{"n_layer": 14, "d_model": 128, "n_head": 2, "n_kv_head": 2, "head_dim": 64, "d_mlp": 512, "vocab_size": 512, "activation": "tanh_gelu", "norm": "rmsnorm", "norm_place": "pre", "norm_eps": 1e-06, "positions": "rope", "rope_base": 63300.0, "rope_fraction": 1.0, "qk_norm": true, "attn_scale": 0.0875, "bias": "none", "tie_embeddings": false, "parallel_block": false, "extras": ["local attention windows", "a norm inside the MLP", "value embeddings", "short convolutions", "an embedding shortcut", "skips across layers", "capped logits"], "init": "normal", "init_std_qkv": 0.0406, "init_std_o": 0.00768, "init_std_up": 0.0406, "init_std_down": 0.00384, "optimizer": "ademamix", "lr": 0.000865, "lr_mult_o": 1.67, "beta1": 0.9, "lr_head": 0.00743, "warmup_steps": 249, "schedule": "wsd", "decay_fraction": 0.839, "decay_shape": "linear", "final_lr_fraction": 0.1, "batch_tokens": 16384, "seq_len": 512, "doc_mask": true, "train_tokens": 185300000, "steps": 11310, "dataset": "wikipedia_en"}
Each number is 128 + 24 x the weight over its row's rms, rounded and kept within 0 to 255. Layers, rows and columns count from 0. The size above them is the row's rms in percent of the matrix's.

# layer 11 MLP up, 512x128, rms 0.127, rows 355-367, columns 0-127
size [ 96 101 106 102 100  96  97  98  96 100  98 106 102]
[[142 141 101 133 161 150 139 125 136 135 121  58  84 104  95 180 142 126 138 124 145 166 134  88 140 116  99  82  90 159 132 143 154 120 122  90 145 117 140 135 115 146 121 121 148 109 126 135 137  82 166 118 142 155 124 196 142  57 125 153 103 131 121 126 141 169 106 121 114 122 153 112 133 142 126 141 132 137 110 126 154 142 129 100  98 122 125 133 150 164 109 102 147 135  97  78 152  87 121 133 109 104 143 102 169 132 150 167 126 132 100 122 127 122 112 126 136 123 135 130 116  85 120 127 165  86 166 101]
 [131 135 110 151 143 136 156  74 156 105 132 142 104  88 109  88  97 159 145 120 127 123  89 115 114 131 129 135 102 168 153 187 111 143 125 136 152 126 100 117 123 149 154 135 158 105 114  96  85 125 127 138 129 119 167 106 167 130 140 146 152 123 140 117  66 112 145 133 124 120 123 152 112 138 109 121 113 101  94 135 155 125  97 152 183 111 158 169 140 172 132 104 126 124 140 126 165 137  90 125 158 145 154 123 161 108  74 100 120 108 149  98  91 105 107  92 145 127 119 135 128 129 166  89 128 145 140  88]
 [128  71 164 125 131 151 157 126 160 159 126 105 132  90 107 139 158 175 150 129 109 169 108 151 104 131 148 138 111 141 109 144 139 110  61 113 120 148 116 121  65 158 121  92 124 151 147 102 116  87 130  96 131 134 162 120  91 116 145 145 151 161 140 113 142 160 145 124 125  96 151 133 138 109 168  99  97 124 108 154 107 147 136 117 135 125 128 143 142 117 157 108 147 117 143 158 133 153 127 128 124 119  95 135 157  87 130 150  80 146 159 121  70 118 115  73 125 110 151  94 125 117 127 108 145 125 127  78]
 [138  93 109 102 153 127 101 115 184 177 141  95 130 114 135 132 128 134 173 115 123 115 149 152 131 123 145  89 103 170 138 126 175 163 120 195 106 107 109 120 128 133 121  93 123 115 131 125 130 173 144 106 119  95 151 128  95 172 104 122 158 122 129 149 133 139 169 124 134 137 192 143 130 124 144 157 126 166 111 112 133 136 199 112 124 103 149 117 130  59 124 121 139 138 117 138 122 122 140 117 116 159 136 123 177 155 138 104 101 117 146 105 130 150 118 142 128 133 177 140  90 108 107 134 124 110 142 111]
 [128 145 102 176 129 144 157 125 138 144 130 104  92 105 118 167 114 134 152 112 124 111 127 156  99 124 139 135 121 133 106 144 139 136 139 110 130 151 111 156 116 153 100 131 130 101 105 123 163 202 154 142 120 144 163 108 111 121 130  95 123 179 122 128  97 122 149 139 128 174 169 127  89 127 144  84 130  68 111 104 159 160 167 128 135 107 120 163 128 117 163 110 143 144 125 129 149 126 140 153 111 155 131 129 167 159 131 150 115 144 139 140 139 156 128  97  99  93 107 107  67 120 161 106  78 175 149 132]
 [121 141 136 110 133 168 174 162 118 161 123 152 137 160 100 108 148 155 105 119 122 158 142 176  99  97 132  94 140 134 132 176 111  83 193 157 119 175 122 128 136 134  89  80 158 155 133 143 113  99 161 106 145 122  96 142  96 121 109 146 142 123 122  80 109 128 117 106 182  92 149 124 112 120  86 126 137 137 123 126 109 132 115 139 129  93 142 130 110 123 131 131 157 106 140 118  94 151 110 118 166 127 137 135 169 126 159 107 133  90 105 145 136  79 135 140 147 120 140 122 148 101 163 137 121 136 174 111]
 [140 127 131 100  99 142 162  95 124 151 137 144 158 169 111 123 118 121 170 142 176 135 114 165 126  99 138  85 125 136 152 133 154  99 101 154 114 194 135  91 122 166 146 164 154 118 157 114 113 102 115 110 123 131 101 134 152 126 102  96 133 112 135  99 121 157 112 154 200 123 178 158 122 125 162 143 156 131 102 178 140 150 116 109 160 148 134 145 116 130 124 145 160  90 188 126 107 153 148 157 112 116 136 124 137 125 130 130  91 102 147 118 142 126 156 130 137 132  77 138 149 123 131 104 144 145 140 101]
 [146 136 145 134 118 145 145  76 111 192 105 156 123 134  90 143 163 136 131  87 119 137 106 109 142 108 193 123 125 157 148 145 134  78 116 110 107 104 147 103 128 117 108 106 112 109 120 113 100 112  94 129 108 171 157 133 158 143 146 137 170 101 112  88 174 122 121 136 137 153 175 119 126 125 102 120 152 163 152 183  68 167 115 132 130 117 125 152 123 126  91 155 149 141  93 110 137 156 164 121 112 130 136 122 116 114 119 136  93 114 149 121 115 109 112 136 138 128 162 120 129 104 141 106 138  84 167 135]
 [148  91 156 128 128 126 101 119 139 129 117 109 122 114 142 127 103 118 173 124 140 114 114 124 131 114 111 106 111 120 110 116 125 115 101 133 107 174 138 134  89  93  77  97 144 144  97 116 156  95 127  95 126 161 136 155 121 130 138 196 151 104 118  76 123 135 119 128  89 149  66 120  99 169 144 136 140 165  90 140 123 144 121 168 114 114 124 108 102 105 156 140 143 189 114 168 175 102 159 136 128 135 145 134 104 112  89 165 112 111 117 145 111 138 149 101 131 117 118 157 144  95 120 127 169 125 134  85]
 [151 151 115 129 158 147 142 130 100 170 108 125 152 137 140 124 126 116 175 116 115 120 116 167 102  96 136  93 125 159 166 121 131 134 151 144  93 106 117 158 142 144 124 155 145 118 107 133 113 165 146 166  98 135 107 150 113 123 146 146 156 101 140  92 167 118 142 155 110 168 145 126 154 119 147 122 162  97 148 132 116 111 107 131 171 108 132 101 105 111 158 140 169 145 187 172 133 167 114 149 106  98 153 100 115 147 152 129 109 139 141 140 102 164  68 121 105 131 131 130 143 189 131 104  89 149 105 157]
 [140 127 146 116 172 135 142 180 105 127 127 139 138 152 124  92 118 178 135 113 130 112 165 137 127 131 126 118 157 177 141 106  86 113 139 135 131 129  53 147 116  87 139 159 100 105 120 122 127 124 128 102 128 114 115 135 126 151 129 140 139 196 141 128 143 131 145  97 152 120 128 149 124 114 119 106 110 132 120 125 113 146  97 139 156 119 122 164 106 102 168 149 159 152 169 114  88 135 110  98  97 148 105 114 162 152  88  54 151 141 113 142 120 123 165 120  97 100 116 107 164 142 129  82 137 159 111 121]
 [138 129  99 112 152 134 150 163 113 140  93 144 128  79  93 130 178  91 182 126 160 150 158 133 114 132 144 133 128 151 142 120 108 115 141 124 146 179 133 153 139 110 134 101 157 129 139 175 138 115 168 129  96 119 119 162 159 153 114 130 114 137  64 135 108 118 154 102 141 130 162 134 131 117 134  80 102  93 134 143 106 132 141 160 155 143 128 157  70  92  86 135 122 168 155 103 138 152 125 171 144  69 119 126 113 133 111 117 124 114 132 109 146 102 142 132 116 110 136 134 127 179 117 130 100 152 114 152]
 [164 120 135 136  86 128 127 101 174 157 120 128 110  83 106 127 105 151 160 144 137 112 109 107 102 170 172 128 132 145 126 122 136 140 122  96 117 156  93 172 112 174 211 132 143 180 123 147 122 155 129 129 139 154 136 156  94 107 177 131 116 134 121 140 116 128 121 120 145  85 146 131 103 167  86 117 137 134 125 130  94 103 112 124 145 129 102 148 133  96 170  93 118 124 112 165 128 108 156 109 120 104 121 125 108 156 145 120 135  94 177  93 112  78 148 151 144 113 118  90 123 132 135 131 121 112 117 131]]
# layer 11 MLP down (transposed), 512x128, rms 0.135, rows 355-366, columns 0-127
size [ 99  94 103  94 105  92  98  97 100 104 101 100]
[[ 93 177 131 125 176 105 128 133 143  74 162  96 115 121  94 117 141 147  76 133 135 118 132 139 109 101 117 151 112  90  99  93  87 139 126 185 179 120 140 141 122 120 114 150 126 106 115 103 113 130 106  96 116  81 109  84 129 140 113 130 136 117  94 114 126 132 122 166 105 100 102 154 131  98 125 159 123 130 126  58 171 116 144 112 143 161 143 126 125 166  89 120 132 119 101 168 133 131 120 104 113 127 105 124 184 106 127 139 135 141 125 163  92 133 132 132 111 101 100 159 121 142 108 129 133 126 157 126]
 [134 124 107 120  98 143 111 111 123 146  97 127 128  91  77 120 145 150 125 149 143  91 106  98 113  96 108 128 149 149 176 129 107 147 129 125 141 122 175 139 102 130 109 138 160 118  73 135 147 170 106 129 139 114 135 163 132 169 125 144 139 111  94  93 161 119 140 128 148 101 167 131 138 155 134 120 155 122 148 113 147 137 192 155 128 124 131 152 146 122 137 122 105 134  88 108 137 102 143 163 168 119 129 125 129 106 136 164 103 103  93 163 150 102 127 146 154 139  97 113  77  80 121 151 141 184  81 109]
 [ 71 157 137 127 131  84 105 108 146 151 148 112 153  95 144 149 140 107 116 118 126 137  84 132 107 139 116 171 118 155 119 105  90 123  82 141  83 145 115 153  89 154 175 145 116 104 141 155 121 138  95 126 118 126 141 109  96 115 140 120 124 141 118 104 109 136 149 151 138 128 150  94 136 104 140 154  93 135 173  81 111 169 156 130  89 109 150  84 127 153 124 150 135 139 132 126 112 117  92 136 148 113  73 113 139 133 136 119 170 127  94 183 124 113 106 166 133 106 124 104 104  98 136 152 138 173 156 124]
 [161 116 160  99 135  37 168 145 122 160 145 110 124 126 127 128 135 106 117 114 127 143 138 134 128 125 131 117 139 130 123 109 163 151 108 167 164  96  68  91 156 159 169 156 120 134 128 137  81 152 147 142 117 121 133 146  90 130 139 116 100 115 102 103 118 150 147 162 124 142 149 137 132 157 149 109  92 146 141 160 124 120 100 134 126 115 135  96 121 129 117 120 100 137 175 103 135 152 100 160 118 145 101 125 145  91 122 169 144 144 127 101 131 134 138 112 123 209 127 109 142 136 117  84 103 137 156  96]
 [142 111 110 118  99 110 131 140 160 121 137 159  94 162 125 124 126 124 146 134 194 156 156 143 149 115 132  68 112  79 109 112 113 108 147 144 143 138 162 178 144 141 135 139 106 111 158  93 139 129 113 118 125 128 104 135 141 167 150 163 182  70 150  73 151 118 141 122 146 127 149 126 124 116 132 138 121 135  94 157 136  87 135 115 130 170 115 165 106 122 131 133 126 116 118 133 145 105 125 154 155 103 141 122  94 135 159 157 121 123 126 141 120 112 105 115 115 207 148 113 128 150 161 155 133  94 125 177]
 [ 93 154 119  93 107 105 147 136 129 117 138 135 139 136 117 140 123 102 152 156 113 140 115 121 123  82 137 125 146 148 135 145 127 124 135 122 123 162 112 137 112 129 141 131 145  86 175 136 100 126  86 183 143  90 149 167 156 146 100 132 134 124 166 134 184 144 141 107 114 125 146 115 129 105 131 144 152 132 136 146 130  86 134 147 162 111 134 165 105 177 122 180 129 135 128 109 140 109  68 136 138 105 126 123 132 103 124 123 140 136 127 103 122 112 148 147 134 238 118 154 119  83  90 165 143 123 110 111]
 [116 102 102 139  87  92 130 164  98  99 131 149 140 129 114 103 122 129 125 133 127 128 157  86 172 126 150 144 124 163 103 122 169 148 122 104 127 186 168 132 112 136 123 106 127 117 117 132 115 130 109 153 141 114 107 124 140 113 143 114 133  95 131 131 129 153 176 138 112 111  90 168 126 123 178 114 142 158 137 189 148 134 104 101 118 143 139 132 143 184 113 115  65 134 155 133  92  90 165 103 129 115 140 141 120 161 134 143 164 128 121 116 165 151 160 180 165 188 131 120 129 111 132 115 127 147 136 113]
 [106 135 131 124 169  28 114 148 149 131 136 117 151 114 113 129 125  63 146 124 142 146 119 129 105 123 141 147 112 118 116  88  92 124 121 126 114 151 131 127 122 144 163 110 133 154 121 118 159 138  49 167 169 128  97 107 155 140 108 123 143 112 114 130 132 120 112 160 153  88 144 102 149 154  99 165  90 118 145 123 115 111 126 143 120 101 105 143 114 117 101 120 115 135 137 138 146  85 117 145 129 144 102 152  97 107 140 102 146 116  99 154 105 117 131 137 130 169 137 132  95  98  97 156 160 146 123  76]
 [117 129 130  50 153  84 111 109 144 138 144 126 137 143 167 117 115 182 136 125 111 121  52 144 145 131 156 135 140 146 145 148 142 124 144 106 133 122  92 120 116 122 161  82 144 103 149 132 167 132 108 150 148 178 152 129 144 117 134 123 100 151 112 168 125 157 137 124 147 112 134 125 110 151 111  89  70 101  99 148 149 115 118 105  97  89 126 133 138 137 114 141 134 139 166 147  93 141 108 136 134 154 100  98 100 118 163 149 117 132 120 171 137 127 127 100 137  95 115 103 126 145  70 160 151 148 139 114]
 [148 160 102 120 109  50 157 127 133 138 164 166 107 149 130 102 118 126 168 112 144 155 121 125 164 133 123 178 163 129 133 109 141 161 105 135 141  90 135 118 186 139 127 137 146 120  96 148 116 111 173 119 133  72 121  85 171  89 112 120 148 102 109 130 110 111  75 101 123 113 139 164 168 121  99 124 141 128 169 149 151 149 172 112 112 130 122 129 109 150 117 124 132 156 117 126 122 133  98 123 106 129 132 139 135 120 136 143 113 114  86  86 106 148  91 116 159 141 147 127 132 149 177 147 108 122 111 123]
 [ 96 131 127 151 106 151 134 131 133 138 121  93 188 121 131 137 136  78 170 118 136 156 119 141 168 139 116 116 155 109 128 108 148 123 131 102 110 124 151 134  91 163  83 138 102 142 104  99 154 144 127 123 107 160  99  91 133 103 108 154 159  90 119  99 133 144 117 146 104 157 147 128 182 113 145 104 120 132 100  95 131 179 149 148 117 166 122 152 125 127 134 144 166 107 105  94  82  89 132 153 126 122 117  93 118  84 132 103 144 174 139 134  95  84 128 143 130 167 125 147 155 100 138 173 139 144 127 107]
 [178 135 137 124 133 138 124 134 152 139 116 119 167 120 136  99 146  98 120  90 124 112 154 140 159 121 126 129 121 118 123  89 170 109 115 138 138 144 116  91 124 110 143 147 170 125 151 131 145 143  83 132 141 115 119 101  92  98 154 168 119 108 131 136 110 139  97 104 135 164 124 122 146 114 131 193 189 116 136 143 119 160 171 176 106 113 135 104 158 124 153 154 168  74 124 155 156 146 150 139  80 128  84 141 162 111 113 151 163 147  78 151 151  99 137 128 121 109 120 117 129 129 158 107 122  95 119 155]]